{"norm_place": "pre", "parallel_block": false, "init_std_down": 0.0, "optimizer": "muon", "batch_tokens": 32768}
Each number is 128 + 32 x the weight over its row's rms, rounded and kept within 0 to 255. Layers, rows and columns count from 0. Numbers have three digits each. The size before them is the row's rms in percent of the matrix's.

# layer 4 MLP down (transposed), 512x192, rms 0.12, rows 49-97, columns 0-95
109:191171125092103089129064152090113117053102103104169116074111144042119164121158153129115137117199055165154161118154113131127176096177125111185117160124189147152111134144150115137148041151121069120077142121116040136116108122073153062058122115105104118154101152153074182147146175073071142113
105:095203103069069076124094113099142124126126121159067201109212168145088154092152138123111130089078110144098107152094176185125160107184083139168124122166127139132083096120091137148145132125109094147120134151105102147107136186111164122039167107038171132138130118101120068128104116157155136106
091:103193163131102148061095150127109146103104132114108117096140116108144184159099083095102125157136105149124178140187166107123101159140132127122095166157109137119156156144056095122128122157124142123093174091159098101166144180187103158150122149156094130100172057129128142125088149139143191110
101:063195142122124110090124155195152101141097133122127133156147096123159149075155136147120175070096132098124156202158110136130100113135148124105134115160084138152111109099174172136150153119088102129128047144081071152177119123169109183191105166152108075162126121137147132149124147141197089143
108:105061115092168199094065129070191118175139116105076066051115124148132085160116122102121139101104165113098134149106107107173109147115111173171100170129128109146113108126111141134136175125153105162158106179149138181092059118154164165162188102147175200146137068122143091135153167129121157098
098:090163091188217117119119121126109098147168133136104161106131094101122086126178127158113091141112109159185173085167106167171154115141115122147111079123102160092115144072101169140163117112175156088168085079110124230091176106084127148134099129139090115120085140151105093096141148129162119137
111:133160136115125143107096085104116081090130122110170117129096120139109117174156109147081051146158123157177096111158119113123145140112117156198110144079123135131122179143124159139223171146112101157092125149152121174093070135155179121067113148068090172107142194120164135100181120138143135072
099:084118143130144167164162146103129167089147090124142162048123123143187155140118183169186102150119148135113106148106154133130074151119180085173153082157077127065092138097157060092121133127143137111109143081115158157155095120129073136078104115136134167112172094106156118102113050134114119191
072:187116118110101141171133145119138153120208186153096088127119088128091128129112112152122133123119184083163133138164080105121150121129176146115126111150120175114122158149144154104095166145098125191121122162117182144053094104115076105169143138091213177110106175144117024128099170097177116132
079:183068128130164133103144114130133130074157121140152102126125166116097225089160116174066100187087149177125143105181089148137126116135109073150124149171153123172109161132116116162125035157109187141149154089136146163118074034171151088165141117102128162123086186113137107195136116044146096153
098:163113114198137104131188152184102104143134123092163100095081154089110188106135165093116087106119148198096134142180154111141082095113109083142177124112143087169167116064156123086089160179159062124093094116128120158115131096106125083160122105169176054117066156107130105153091142129099109170
098:127131101118154158129121142100161142117183100048158139163109165107157154099129107119027158125139151053163094122144179134126077148108127098109154174126119138135096134083145124152104055169170120058110110092141089093111076109088157134164131125135144087103129100128136076205148141165139127120
103:147087122099155079149105126169032086106134112121089133172151181157157107158084167119155108162160104106135139169158150160085160154125107107155140141123096146170095104145114151140180101146171159190148120104185159085110115118176125042170157096095118138129115134119090156083094118174178125116
105:122138114100123107135086129195131123123146114113169102098170160078125095104080181183089106224116114140137075118187135156063083142080167120113144125173099144140129115133176188122172130145084156119091118123131093111112059102126080091224146132144159084094126111092165153122125152115081141092
098:064156149129167114120154192164130076097138090072103088090142101164152135062106101132139143112121060148101166150076148138062137106156106116116107186083163181123125130100121175082171081071145136086133109167114091096103175122147108143039153153134158128127166179140150086172154114127113086136
083:195129129084101136164101147151079145140123119094094152136174154094081141097119166099082105088126156121111160152168104169169163139126158160110100170132164102077147109152101136095135156129068095094109110121210150094141142174163139233091165171136126145129144101084096141126082128122116096169
101:110238162097155108121115131125116096123137197158099146127150163132144105117159120128149147116119114092122137099120138101098090098124168100155155108153204144158102112142078156144125103184141097139159169059086144152101118113125195120082136103075105183127120173109168143113113152121091117119
100:127171172161116189103092138134168106103131150115126154106063135055053092181180165145166108124095186139135134167106158159122127092120098122077140152122100160116116143160151098182131172129072065134182171084095094187121122144194150115187124102071146154117090155140124138111099129169137151082
116:092158103142108140128133160101075128143073098090089138184108154136133135108161129120107158053141152128152066185105194135135088115132097156130121143107101183135148077091077115152103107165131128140131162115118151129105133169127151145149163141156138149185173150114113176096151156122063094124
098:140108176201175149134126154113092129086116124148154095073146119157081126100107137163170097085104139166165174195107102103118072141059077140162169114097107121104162094136088107161149140176136112144097141111116149114172105137135103141056078106129124086121163138088096113133106174126126161178
101:116074125138124178108180109175117156114118199076158104156129137127124094120127125092099103107140110116116059136113146147162091196101120114141176158107144120118168163154113121194129087089143108093122060151124178148098138080149166170157163116141126087140154105040139115094119111110165146189
096:101178059158150099131157111111098124154119085115087120174134118134123139159169136044116120068076130162097127091115128110087150111099094143156143130138095146141099093091168110139165106122133119099181183177150180139133109100181061102076043123113097148150146117123083116071139101116130168110
105:115137072103150131143087160152135131097119161133093161147099141114187154115157068104115150163101150112114128101077157165114087059114134105152106156127127075118102171101112161153164167105126158072092127147159123109140148143089165167077058163112148107104102129132132066106128106170131128159
069:121095107172163166135198063140161155125106098093144127082120108142126138137110033126162097124139138106098119137080144130110134117160136121140137140091144107112104091102058188107142137091136083097133149119155172114180139126097098168092095094104117124098168171124089202156167107113122135114
109:134158098075158083114114094123101166070159144161115197141192155135098169146087127143133163112134116158123139117127113178125152103113141120074141167086121134134078139169176071147141106118143117151177143137127143118127144090109148170117097122097066138097164178118086157164176043140113173174
107:147143186122198154075097135131112125166087147078114166071084130128097107117146123090084163110136141122176134215112096114118163066105128123162085097130102115208105100101194106126146142148131116105111175193113136135099148117153168190164135154138093144143129133126224167143141149118089100145
120:123175179104148105101145107155166121060090111091104152050129146133094144138151131154124208077141140133134165166120124115124148101171121124166124138149187169182133139147153067150139085063181161105118122146121061130141107117085097115070103097139099113176103110164144035078165056134099127175
100:162140131137136072127110106172141122118201126102107155154137090151187113093109076150150084054092126110173180134206171103193087146101128144167134115192076167122110183130066176109103120114125142160117161094165189101095152093092127147080141080115160129110115135150114058144196082189132097124
091:143137104159123112121174159119119153124200127103141102136145136170100166116160159156162153071172150095097158111160088091157114127121179206110129098175065058157202065113114145084072161107152122102146097120129107147194145139091103161155111130102134128134175099122120152092159113156110142109
078:073152128107142084088122102107167214105162153094114092112114124082103179179163103120104158133123142102127155144133190099146124184119101192188120063095111167135124156160165180110125090103116136121159107140089163200117159106064097164156100121091126086136155096064104130094189122109160150114
095:124120164161184162141113140108143156113149119088106115118088116113153156088109136123081158123187131131092120096208157130120159091122122104227168077160105100125117108121167156100098124128147108084118143162150171110141107077157069130152149036070105076049074158067155084133093140151161134081
093:131135119220164148128094206163176177090175136103134136118117134120146067146159083119126116157116153137175192114116117129086080166172104124103159103147124155107122138042196145150141090132072150129093111131135113130098115107104124120102183141071130138140109069083146116081148162118126157121
110:128137090083141119108082110156084149174101038131118130174133095136134083156132057129110151113139127112114113140089130150175156089141107185159110121155123112169070140145107099148139168110112168131173159170082123086182160117133136187135131121171119118108091126032172115160167144095051125109
094:077142103125086177073098097130186117141128103106135092079228138107151086191198142118186137100108205098112121112149111169111098161174133144142104103136111117143130115143152106136153148128130109067092113146090201115153135163195133108191105064113124137110167153111137144108143094144154167083
094:109142111140216128147172158152141108089126095108128105154117108112125174064170118165099154072143124166190134153107138136120124154186064157111173103136138113168096153139149145138147122172097152117179142109137162073126087170076103163131135078096076111179073127143061098085087106159156104112
127:144130111105103192160111115157106129108190155089107131109131192132112106112090130137108094130154179116118104140112132133041154128134130094168130129126125095046130140126078113098120108103112079127137147153123114129133129121078122116119165133108142169154098134152088159135132133104181027108
097:094141088095081113133092163132095138090090087084087087133201129147139151173120115156160144177100205157178104147109162144101115175138110124120152107100152134142110163129169119126126111142181085139140074109103178128115146132090092138129155067126066094138121099154150145143091140056114095107
090:128115168127114140124196111143114117152139120163122155168126220173136137095160082136145124091178134095123126118108121114173098156083134091116148046096125128100182104144101162096118101127174188130108095140145092240089144116121090149117116117101155121115144190124158163107096067097103125131
116:150081073126171089103150078121093139149123129135136100156133090108148139123123105095076113153169095115153103168089137091117151099082134067095146121160126180107166078070129077164084129163141117155153191183117073161177164083110150115115120113115125104102161152157138147130087087157221102107
097:093133155178126123124082166122064164145176099107125140129104116115104148165147139136140084118118141095147170099133121111160113145151105120101123158135131149110176137164128156146128158086089055094146161151105138177137183143108156080109109143173143131096106133151130103206144147182109152116
114:080059138172139132159144112139158169145113053085121146131136092160114166162139051153094140059134152084126122125160141185158088047144178122090101126116108086150183140087100096093138076151148116108168065177099138159156133132110115130151111191124152138146114149100151102167105074185147174126
113:123118089164132142152113104189098170136106147088108133100162123100134143156134112113152167049117073154091187170126117189126184133133120065136084102142110100140110054123126143137047146127156144127097129154122156080181079109123141126142123097145115095136122189097177147105104058126094178091
101:149023114072101153128105102105111123116123146165140094087132105091080161100144210173158148117128116140172099108105183108107130146139106108169078159165093147141165098135157146138121166125223133175143082128113102116172134149101148153134086121125225160150120124130054182155096115150100081129
094:111156084094145132150083140160110129117188162144152148077148210125071129148119152175190109156071133171166132099107149101165122187110073076126149106092085160134127116135198142151160043173127154161166141104117135100108105164144099105117059149124132169153144152117147160161106078161098140142
108:101116154211108127105145161066139145135127106084147068125119116111189123119124154132192143086102161091147107066099157136153090095157133171127107116121182172179142124130119127109078080149119114144132136105187097096147125104179120112143076140091119128086084064113125090142059154118192132133
099:130036130137136118149100124101183056084162158150186112109178164119090102132093077129096127196106098122136104101107098114122140180199127115109079126133114156139111161136134160126090119133132091105112160163126200119111105094153124137186065067115142137124135193175126143150147089111141211114
107:082144154078152069123202127095176118163138116155123081187121102178092138085094179080130140116136103127123136089103173114109135195190126157103137123138121089126128104147128108158161138143112104186141134111093045109103099148126173109143095139098092103144125091110116124101140117164109149108
089:072109144146136161135066123155141153099133125095119126073107087175202149117110140145130149076134122108172127159196124173164105156149130155137106094133131120159164081073105181154078108092186159142128094120149130159119116159152142163143131156152135131187141099196148118104112117138145140199
093:059173151092157122168135097197166132118149157150138126218125105068147145126143127128077113101117142107109165074132131150144111091128132112120109111142105136144133092069137115130118145119136096123103132161083125151122150194145169113162128162175131138137108181075153111099110120148109059128
# layer 4 MLP gate, 512x192, rms 0.226, rows 50-97, columns 0-95
111:110128133089136120132094062107126123121169162108157103091126085124167126070135110166120125124101145068166058111099113133150108145135098117126154124150129134086160103144134150146100160223083063153122124141113130132063140111091167100113134143172085147181107159156046131171141135199064096137
087:103164116103075054214146147106130164165142169161124130157153142114096160126171135062121140121070126120163106071161159090171141145080140117134167147092137070171155207121150131147120112121129133127156149152117194131141092116118127155175177146137193127094111120075103062151073124130137157133
112:108110142121105122118102125143090091171124105168147082090137161174177113155096153138129184108080152093154152142129139106116137156071138138120163132131138053121203076154103163157129159150080116094103131142177094084181075082149131106176097092137115223078108117129124120094055121102130195177
110:065069173116073175126127139138117157171154207115107047111133150139120115078107131150153109108149165120140094110160148160077109162126093108097129150156136081153096139069072150141057180067098138156150174122214119136124104141117143165120139149115140104110157113106113108128107140155152100114
099:097094124187160104130135146165152162111065163053120091132149174150131104128105143094122171152098155120106130106121099112161102142168074093151212141135192151162079111185160098099100150128131129080177151110118065177130122103168126099164168117102090101158114104110149118161145125119134123182
117:116170117127104122120077119142091071056151105125120138121169149145151184094123181189101127090103120178162172136186130125122149135110080123176172060129162163114110118118103131135133147136095077111084162116107123151126118088143161139127026063134125157131137190161140101111149112203124109106
106:080102127096085112181148113119143096112124109123149181073139134131099112113106144137179091163144127168132144160098148091105120136140115115133080121124131138089091125080135068120145110130082138098141169107125168117152129138111075218092168161139151090163126173090162122074157094081175100174
068:122087148134131146129092101117156144130141171154147114120152141123157175118171174123173145113138109142154114157124170228151092129119074111195099180143193108056118146146157119128108079084141111141189173122155084117175088103116141200110093099154130103096165124059121069119094091089098122140
080:140108110069161123141098165147128114148127109119155107156109095087085101169122127055099152071147102168159099187117040153119126125136164108111146101112119079109074137142129046109173081147097179186133116129152107132205151064133128090149125101151138148123122116130156180134120128131084168162
098:077145140125133121137138122184124123183139152155121124098132082141103150163116134169089124099103053144146105107131161104079086114099146134095135127093100111133149143087154159084133175168114093095089121073135149118141100045090172134110114116184076136115085119064138103108100125103189072149
097:141123171148115079112140105136157117178169108121117080129114107139114116111129096135108117086183174107150191148127123133092047149170140073145141113122126118130104103131160115131108146181095100107092076108110111158090132139083094055110081149123156091074121122094177148118119134091110177166
111:102131196175130134114114142160162169182180134178188127122120113173175129103184159142126108100121086149074181135162099135079092151117155086149148142163130138123166154117069131150091139108093134168116133093160145193155131140193150143107137137161131126121118171093132089128152110198146083132
114:109120092157094170157129120120137083135143225143112143153128121138114173111118132131100032187131190129098095109143128091096189120132149097153198136195107129089139127111133108119152107166078075117145113079149025132106148110176134095118119121113168133131152049108163123087131144052097178181
100:120106112081122085147116091175128153141114132146131059116060094071112131133077154196148133156113154125102132131095092150160146133134117119189129107158166120103108133125068119139109067121126117134094146103117103151128088130108129127112138070111124096097073054178149108112081077107151063138
079:133160127151109130111107171115093171099075113111052094120151121110140085080117183111133167161147144114100133153124085145160117124057171083107118177124106047142142188122134099116193233103123122087105094143191139109070154109126140100153116145118164130104121137077136100093144138140147167149
106:150150155084098150153091021157133175091153157093108118168172116119153176083118104103122171194175091157103145118115122099087142121111109109145116133153080152143133164088131134168153150161149127143141108107093136142206070092060129173083143163153154130134115187127101058143154130061111114134
096:156148132107198145113133169123122132157115137099050147142144129119125133134153129062157119029172111127129187118126088110131102134140147104147117118123085180103163105095118133208150126166144115147085085174172178055114064137154126120131140113069208200118119147141187138092141116084143155138
104:087083102161127053131102168149140142060123107145180146125155106150163126058097133105158125085131110155142165156142124081170101165160124122082177124099117130126085112133097110090160126156087145149097142101171119138081130157099145133144180160096161158127208085145147147137133189114094168124
097:136189094091096134137116098105156166165149124123115102121102097120110180131130150146150148149163136095108153089091135071155111165131129127165196147136127154121111171127135141144133079119104165109138068117177113131103102146126153119133140121120058135137163118122110091064145101060124120151
095:086161102138146168164126100104163135180100112166138130080126108153112154121101109152125179086130134126147131083114096114159061123164050110146123102144107173142113151138170114120174129172121116111112155141061133154107124158130112114114158114139163110105149110104105164072085062105119152100
096:140227171154098113142093124085116179113110151134159088095066122152071094082141140083152109120122171127140154148086172088134100162121125125153108122175142164149126145098121141129185132064120149099195119156153137106170124097126102192120142174139159088155142151092089122102110166135105123120
096:085180111128132093140189147128066181133100138121144155066115139170114090122149122123105094179108075112139113144101137092153090152105083098130144093163156146129158127161138148150158116089136111122131086095181059115159126132162147142128138123111102157092068087097133096120109130117091095107
069:108143128160158108110107114103111114114103159131064141150136126129101111130098125161102157140219150102118086112101061081105120133128175161137125089103110135115168147108101112120181130150127158084106104143177069132159119093105136076190173195047167164096128160125178104129151094131101129098
112:095131117149145129092101104175134149115101137089151191070114148175096181171142136106140116121163211105116159120158117157176122102128076155159136044145148136118143162155113143152082124111074116108124062057151062062138122077081088121118127143093141148146123143137110086099152160111095130108
111:204113105170073082116130106120039123145153099131113144146136066121158186154101134149115124140102116142048113090119094182124112148136171123133156146111146098087114129112164129087136066153089063030131106124150127110110099151135108121081139061126172109157145064136093144149181125150145102178
119:087081131100157152152097089211073117171160155107169098135165087128153071148136102105142132161120128137118112115066100128147128123136068168136116061163107057071118129073139141093082110166140138143128121132083126111126113132074128131175173139118110141170120150133147159125178095142179121134
111:113126126133110100157153153098101091121085151097148136089077111041130146164133152106115114162115084065158103106073176100125184107151064099119152198116118096131176062082134094089120148131170163183075129076119160147140150150108082117146084179100070143129134097119150122117121085134139113204
115:147138130074134145141099097119123159174070125137120156103150114122103124132091109115091088202161172148164080136098158203130150112155051068133158172099179197100073163169105093132184105180069147100130176174085074118071131114127138107136117084190138095118096131139123130138100115113090167123
060:112152154124153117094086162094104102128156115125134037126153154149085091170149108174143159163149120052160083156170178128121108168085156170104205152180099117073114139148132115132174167146093112093107114141117138143148103165129119131136147165073085179113146149097129103132100095110143132151
090:129116126124110147132197143133096075174114168169151101185184134166097127118193113163123075092127170129152173105109142144104134177124082070175151161113173143139114097129115115138170090133096123120107116059130136090121123106125117127072129117133111116077172155119089124061100077110117098191
089:122140154103160145111124158133126114136158132054099131123148121141126125186139142124133148120118152106132135131194110177108112114081145117114129102109121143095130133102166117088125114140155156087192106064118137101222094172123138137141149112110087144108107102141100155097177138164073061123
115:157102091173149098115108140097144092138174175113156093089109184153119186087108123129129125101156165067121132140101150127162138156140124142119125171156166122089146106072169136095155075102073153138109048134083133087126137163130080126159136148089169162145127081162146101127131169107173088193
100:131134129110185107091172179145134130118121125163115125133130208092103146139172134099114173090083074138092136097177105102150088160098057166138132173117150106170115138140158093119082181172138163124124084111161160101145117159131122126116146134097126153244144110111133090089139170113164153111
095:150077157156076181107105101146108125107115082162109163144153137141081107082135133111116056174062103138159055131148158117166062141156116101118107188114117161131146086126115129149075134123080100115148088065196136095134155079132167120145140175104115126155158120116157149167122129116076199180
097:141162116172171101142149130147153086124162155136178135118129182162120135171138210132148147132194069149182099126137095148178156149092120199168128170153139126100093098103123077109172106105125075067118098098151114133150161130105148152117167143143147144135189129050136149144146131099089117131
090:151154127157122131149124116114120107160150072137090192115105118097125110157184079161126184112112124108154162169122086145144099156103128161105135140118175124097203203162183118144156105150170155133163131086091156033142106131142156138134150123132081141107138110124107167108136132087160106152
084:126078104090180168128133155123086158086138118103128127181161134115114188111172149157121110130193112169140115073179134234096130172068139145151140134127162109167142160127100163153150120176110139151132144114097103117141098131042145071111143155115155099089168086163124088093134117099123136178
114:110134101114105093169125150125134101146141137115151086142158150105216151131101153150149184152122165071135149130071129124114074139096149071124147112204167124110125117160168088158123041153173150169101104086192120140210117119122121114161167119136116188184149188091143141111125032102151111153
090:138111167130129117151149121077100198145134173099101103086179200161185086121123104126174068130132152162133132067150115086171073105214136082125150149138064147096077096147144131141105180120144108161109180129087171073132138130139211134149116090103150124097081075122112103159110140162109164113
112:106097094130134109114111071149156150166128094089142161142154159132192105139062140105189091123189162118107194143119105153161157082123053116166106124102147114146126107164124143098176102162169172088086107099125059106161145087152123118104097173112122118104125116142192086152099148148152113192
107:101136133100168143104109166160143095162120104110121098072079109117138168156118118160104136114147133151186099129132097159103155192146124140118101106183084095157139149146126093149193059175147148154146171120162185166097132141115116184094081104125075116166066081117098132072143113134088139164
108:157085161108146137115117121111118145100129141167080117098156138122104122132085173112174144138176161133154108122148106105073106129085128133154155125140123144079117127156157183090142125166188109166029162137162117174209138101086109099113088128109183152118035145110102112136129151104157081119
089:101187138135201150131182129129157177119053053156147140090108120103113166126031173150061133147131130190127129111121055092101131093130131141125112089136125168094093083176154141102142114143083122175122190141137110119096135138093185153117076150179078099132128166155127136125161149132144104143
115:144143132044131127095089188171106085129169119097118099096110157147153117090182135126118152131135133163108105167126167106114096081094136174216128138145169078104104117120121133091117107106108168111112174157205124157178173110102087179112153111159101118151067137110143071079119113139107185137
097:134138090144117112112105174112142145157148081110157131100126113112131098164107148143192102169125168107098162114127123115084114177142150107100118084108110157169120107148163140054165156077101153071098067156127147098078065133085104109145130121093151141091213139170139072112100132114175160152
106:120098115137119058078130106088167116164091119076148105134093152102051092103118097142108139211088142114163150145111045163149138125142153132129139174152149159157079134106088145093133127100126112080148111105154129089101161078162126138160102128182081105148086146147121136127126160102152151168
090:127068096126138108143164162117154101176069133081126129087140123074182122134174148122140121158144148138093065135147102054147142108093173174128131137090065163111163083106115180082133083133105151179138145134119082102154112099165102185077107169161166127123187137095192134132099118155165104192
084:084128137121077178071054126155147140093147115172129095119207132189126078114096176138162185162124134182147148098120079105142127101144107115138087130097165120092170163055118108095109113083086094131122089131130166119153163153149144174115146111124096170108124115074175117169096108154142084109
# layer 4 MLP up, 512x192, rms 0.21, rows 50-97, columns 0-95
108:123180153173072089119082136105155053126109134142140222136137164128106150129145146133129120161124123157129163135093186151160092120124091178157112126138141130142148108135097148175169108136079104148095136121118149133053178102080131105093095126112154148128158136114092107220141105191184091101
088:142091126128131117098114119199153054094150112139191094076100080142111116097051139169148127071167137168088109097077162180097092108111104139145123142091146152184116121169138178114127139117181098125135124129113110110087081079115106158074069118139166109103097173145096126124132111146115105111
112:116176135112115144118138095081120123088151168156152137101050184162091092182142134115098102161138118077109181102166088118156089163201141138186186129088125148119062109102151130078151097152189104087072158161132105151098183104099115104126181156094123137150139127078151139129119152081106103078
106:133084127105141156114045080147157190162130134166128133107132085143138067137101154131178155100157091117101068123092190166092080155168044158107174170083154088141106111124160172170105091127148138165145092091118120116149128087143144178141133150158156170149085141108109126177101112090069089075
087:115145157180183108133101108095175138097205143156106156105107089066116173060102130126110087124113086088125143115165134157153136156093200130130091125107130113139105159113082180199123136108146142157101127128029128156104174127066124138115139116152103148114160108166111101150113169133133095036
114:122143093097107184082114148137118123129090162101134084098124162140112156171199160155134048129181129142135147139120166076135120136162111137182160165141076105096110066105114206117122098151153077124054087164141074161111082100153149104135132170089128161097175177181110103144099062159150156101
095:111104199124179097107129124120109161059125119100149120082165095101216151119119172139029093131110155142099112187129127171113156154145095131144119151128112147090149094166145136113116108153194116169138130098110119204144114101092132163158134180164139120097117096155134138079098131137084117158
060:083063131189138188113096096125169112113137166130115132126127122119101188133161168079126159090107125143162150144152161148142146139163104141188121166111137167113121158119133150123113139085153129125136164168117171210108127130099098182093092130107179133123174139067088093141081091075127140176
077:174186099153127140160110082075166117139144090181154135122105164103105161082113103161083147230090134126115168111180150150157133135096163094138128101125142119188170211131111121137138125076105133133106113126080135122110095099115068123162131145141154159165094056115090102212154114137093164141
099:127137148148085150169078103122127124154134175118121126102140135090131094076111193134119126138147212135102123071148106172106181143129125112150102096145096092144121108146091139151131139084059118081133192117132139191063199176177129107158179120157119127099107148187140061148160081111119182161
091:155082096150120116147141137110144093100088150116116157128129133152116124105046164170074122151089121053170071109139142104125150140067120128169109103117100208149097092133100136121097138098049157097122186110153081053181133108145143142172126118189122157087159088130131143184093136176155160103
114:114154132094081051137133132135071224152106071135113093067132151166119119159133120118120092138173144049069136123071198116118107144126141154128184086167095124164134149134137164111078142148083107162110156130134150152142148168177105138081116163121100125152107075169123074118192130141169171119
112:084117187204144131140115098240161127149130154096124128140184051082082071155095188159144115185132141112115119152151179163105099080082136141094097115135155135127118129131198152124153133147100201117153145144118088113119074139141079099147206099127133151146113144090137120125122141138156140125
098:095132178175128108142185180140132085102108139099126131096120120155082109064098119118132097141129133176097101123187105185093132163137101160097126141149146141115169098133131165058109151057178108076160163095085114119104117169112104104167149086152077116108164150161115073144106187208160051114
082:143112155117153053130079083115152110146153127109171105133126140158077138088148123167119164124120114137074162170154142141170222163122182137091147123131185135175091109142114078141128107133131097191128129170146158150117075117133090173198186122156132094123166124132134061123108116149158065146
096:136174140142151095087176170146172151127107151155111138125108120150139108096162078113165107100168110167127111087194054097125106107175168129154118107125167116137100172122094115101118103157167171103180117172115172191091135125098113129152129087126123152151139189126150097145143095103133121109
098:140129135176115164110136170147145142143089119168064121121104137134118114168159161136165128082120155105147148068147115130137079120176077126140120108089079141127112119114145103199183138186122142147183169125131091141127184128166167166164131089085200168137176131123112137089129143076124172145
111:119107055080126153123105129133107142116174107044089088186078161122142165123113120120081127077144139119109109156118190095135130151129057131105096164069078149162143117121111113114152116113087089133129102136145135156115117179063111166133189137138141099147191028114133144100203202137133141154
087:100146156148215169106101159126192100118065129130189129137130105156126107058147110134159195131147068152101119128128169143107100129061120102114128069082115080108129135113109176130132164135134067099096069125127097134118112131099148173117063100200163126188123126111121088140094150178095154130
091:117128159130139112158131133209170138137078191134155084112140168160146179103092135127130104091095153105125073123121082118095101102123168144050153138125162128062171155158148047116148088120112176098154159112104162122113128161140165073207148080134117105132160158089141127137139080134172149124
093:120128107160125136133097113150069105089144134063110121134121114129159169151122090177135098117091158091122135057104126140063149128148164162116155145069108164126172118113166124091123127102115122176121174074116128127147102195138153129117104128075155107140107136159128082087055139114112117114
091:052083096094122078104104092107100155127129085124136068178112174118092184090144118125134128161182109096169160187128175099078150144156143110153088184108162069120126122078142147088080152100039136119145145160146125121108131122134160150090155106137158132131169141145130105142111168127152086125
063:124125141069167120128099177111155181111092124143000157112134094148111099050158135107048148103143115134157093097171082095153132122085180157101153130090145131110123092138112153112139131141113167132100148163128122172039169105098125127157122118138184129124163126124147112172130137139123139151
112:134163165126107142178163134152139192113143111147125167114134105141076196121104124156112124108113115128162087144126144120088116149099148085091149144073108155134065152100106069124084085167143157114159182140138142100151149081136114168153103130181115151157178120102092164126144110110153126207
103:094114151148131162107141092151147108122137119074158118112174178145051093107174095058092093141171135090210153141124100084066121127092068104167080147117041172181109170139123185175149135088109163133104140136103117178164120116038142107071090178165101112112074129172131125153139142091144093118
120:138171142113087090190180107077126161111114101090046182152101119086096111199065161136115135121087135126114157096141105078184177126072116207153169133099169092148086101168141097146143160093140166104151097125094143108096112138107096096098110091131070145154122154144191094166117098146155135143
111:112086151149100108139091122093145131153154144147205201137074145153156065100103187116125111110138109155132177118123172136060171143172094106149145134129120129145148042129103129131104163151150086110103052093149053097143108071119132128083179177191135116107122135160136120104144141086166110147
070:078211122027154141105123155131095160164080183093121129105085100176089100128138169117076128080131151140088132141155111130098069119124098105054079115092148143071094134118153172089098128112074139101145167083085089107116184108156087101170112156188130145102132162121155140096160149156136147095
107:105139128183150115128071075143185170070159175118097085119115132087116113138178131086136176063118140086096173146144147116119076191105108140180072115095097122181096157126130153131171161089139130146158115129126161198132141133127109101181086161116091110153149070087119117102181132126155145112
107:143150116173139169204100131153209133101175143127043115111154104165146148134124149063109161123128142148093111155161151144069138053184124146138148062148124112143102120170097168169116182076147134131137149172141135126122105132103086140187153057073127138130049113137130118159138107137058125091
087:152131086124138090124162100151137090072121101112114159081106111169096103127095117145032168154127176165088139121165111134105130139118149078098089126165144149172116168141125095049162107144149163160145185124079130119164144111105131139103151090151115117173144150140155160085149185099114091105
116:115196133095193094121096096078172180161113160162156105160102155149119166139124091130109180076072129148134150135088134119127163061121154120138104160173120131182118164077147136103190136127076163144128116148184135065120161130071155146067146101153159144105131089044145103163192162199121148110
097:165166137129149134159063143125127125094165137144153145130145084175057154119143134148085136059088123159114142163112092127176094164126129122106131109116077115139122144172104125182120157145191069089149154143099156186187129138127115117121145102141123125125106135132152149120123114058117065049
098:168159184105151094102120135094056145109110122135185122111177106099112107104066162094160146100087093125123117092089096114083110157139135129103127150148150113079106082083174146143127115149098139111098101154129128102085147107183122104121138212143083178134106109117140095146192099146162125158
111:095067133092112129190139146138148135105183130118142163122133137138062129118114166154146099118141146214155060156175111145135128117123136080097141172176062131108087108147090133085128094043120135089143138167127064124176145064067137146116136091182125099135112154167124157095176130092134083071
103:144120165136150139114102110067140057107088148087163087107080131087139108125139087124078128146165115079089085138119191104099160153203148148162063126120105133116105169073096112124108143102105145091129165098100162191107129190134136129156092170170196178149058169137139121126182100104089158086
093:150146165150153087136090105129130122150096135108092132089118171138120120079075158138154121119089138151104149136098155077152172110140138169142072122108092151146117127168190136156116165165063139079188129080134168162124174115185120176209106107159131117163083103131138114135153050117100162143
111:115099077126150090073087038159146171125178146144120100157166143134169171192115092101102103145136115098129133137088174128114133126113118058133068126177120139069150119146091062080089093141134126172092112107128108141172148119081109102149107098136071114139125170193146117093147040162139124184
101:110172135196149040126113128176024147169121133118135123123167143125118102111127170124120085138104147127177054112142165129145119203151147078113147145161150174095123157077204197112108095084124131115128152093111086185148172106127122120085089138127104145095139141073134118120139193163110154151
121:137134127139130103087115095141092106062137166079088104144171054134094071141103104087092045146100167175144173111155124147163110103116112110094113167117124140116118088200089093082190151155165111123103152098133136198110124145117113122187152084160138091116130136110197123149176113179128114150
125:099085098137158082171093086087156119110091179105134102164140108161130112154067114136107144077215114176121178150137122122153141118113116150107116054156102127164112097041159138122155166135170150184120129122108121108192136036140142118144129099152106139105177117183109088138099037118165121112
097:126052094138079135083139086147108180161121122183129090132199187127099087111169139127146124108112147156148123099106095186119127121161139144135151148085150108162166073145101109142123160118110113130082140123069108103107102068105089084092157115101167165099109082160135160095117166144140141111
099:163121171135134223167114138133112131057063158140087104201112155129151139103147121120191116179095118128107111132102158148115193183100124148123099132105093167122181079144180085148175140178106142170144163130129078142140104101127071093102132129112152048152069123125101153134109157104097170162
098:170107112124110131170149100057111078144128086091158094143126092155082136161134140175090151097125111128119106100158107146180161113173107108049114130134163181184096125138145121129106151186120055160131125133072187092182112173065130094114109180127109117151128074139089132134108138186141105064
096:181086087141118069113118157100170144112197100097161098080160105163103103129081162127162079154125158115098147108146086124111108159188099142095118134102100189151076055108198180114143112147118147122109121154058114073156174150147096076102177103117157169101187157164114139075115104131158163147
113:124116154145154060113136100100098163127099135109121130154113150100091143140208104142119125152200112183149110110149101125135133109188150098143167205158104153102092145066098178101145144076154145097098098112139155123119138150136147177112116156115162122129179102157118110127152108145119140146
080:171147160144114173107108055166163151148110140143119161106125084180133135148134108114200135053109122119106137146140128133159163150183049164223116132118144152123129086144111068157089166140110155089080132117125176147120158140100102140130175148136084086162141113140128105135138116107171131121
083:092124180135115115113099130138141071140123150219163204119193166139103151087066138098064155106144113140104142070165113142157178145087167101150085125128173112105144122074130127128126137147065122176115121163159145129094172119122150097142099156191129154123088166085196144093074084152126073106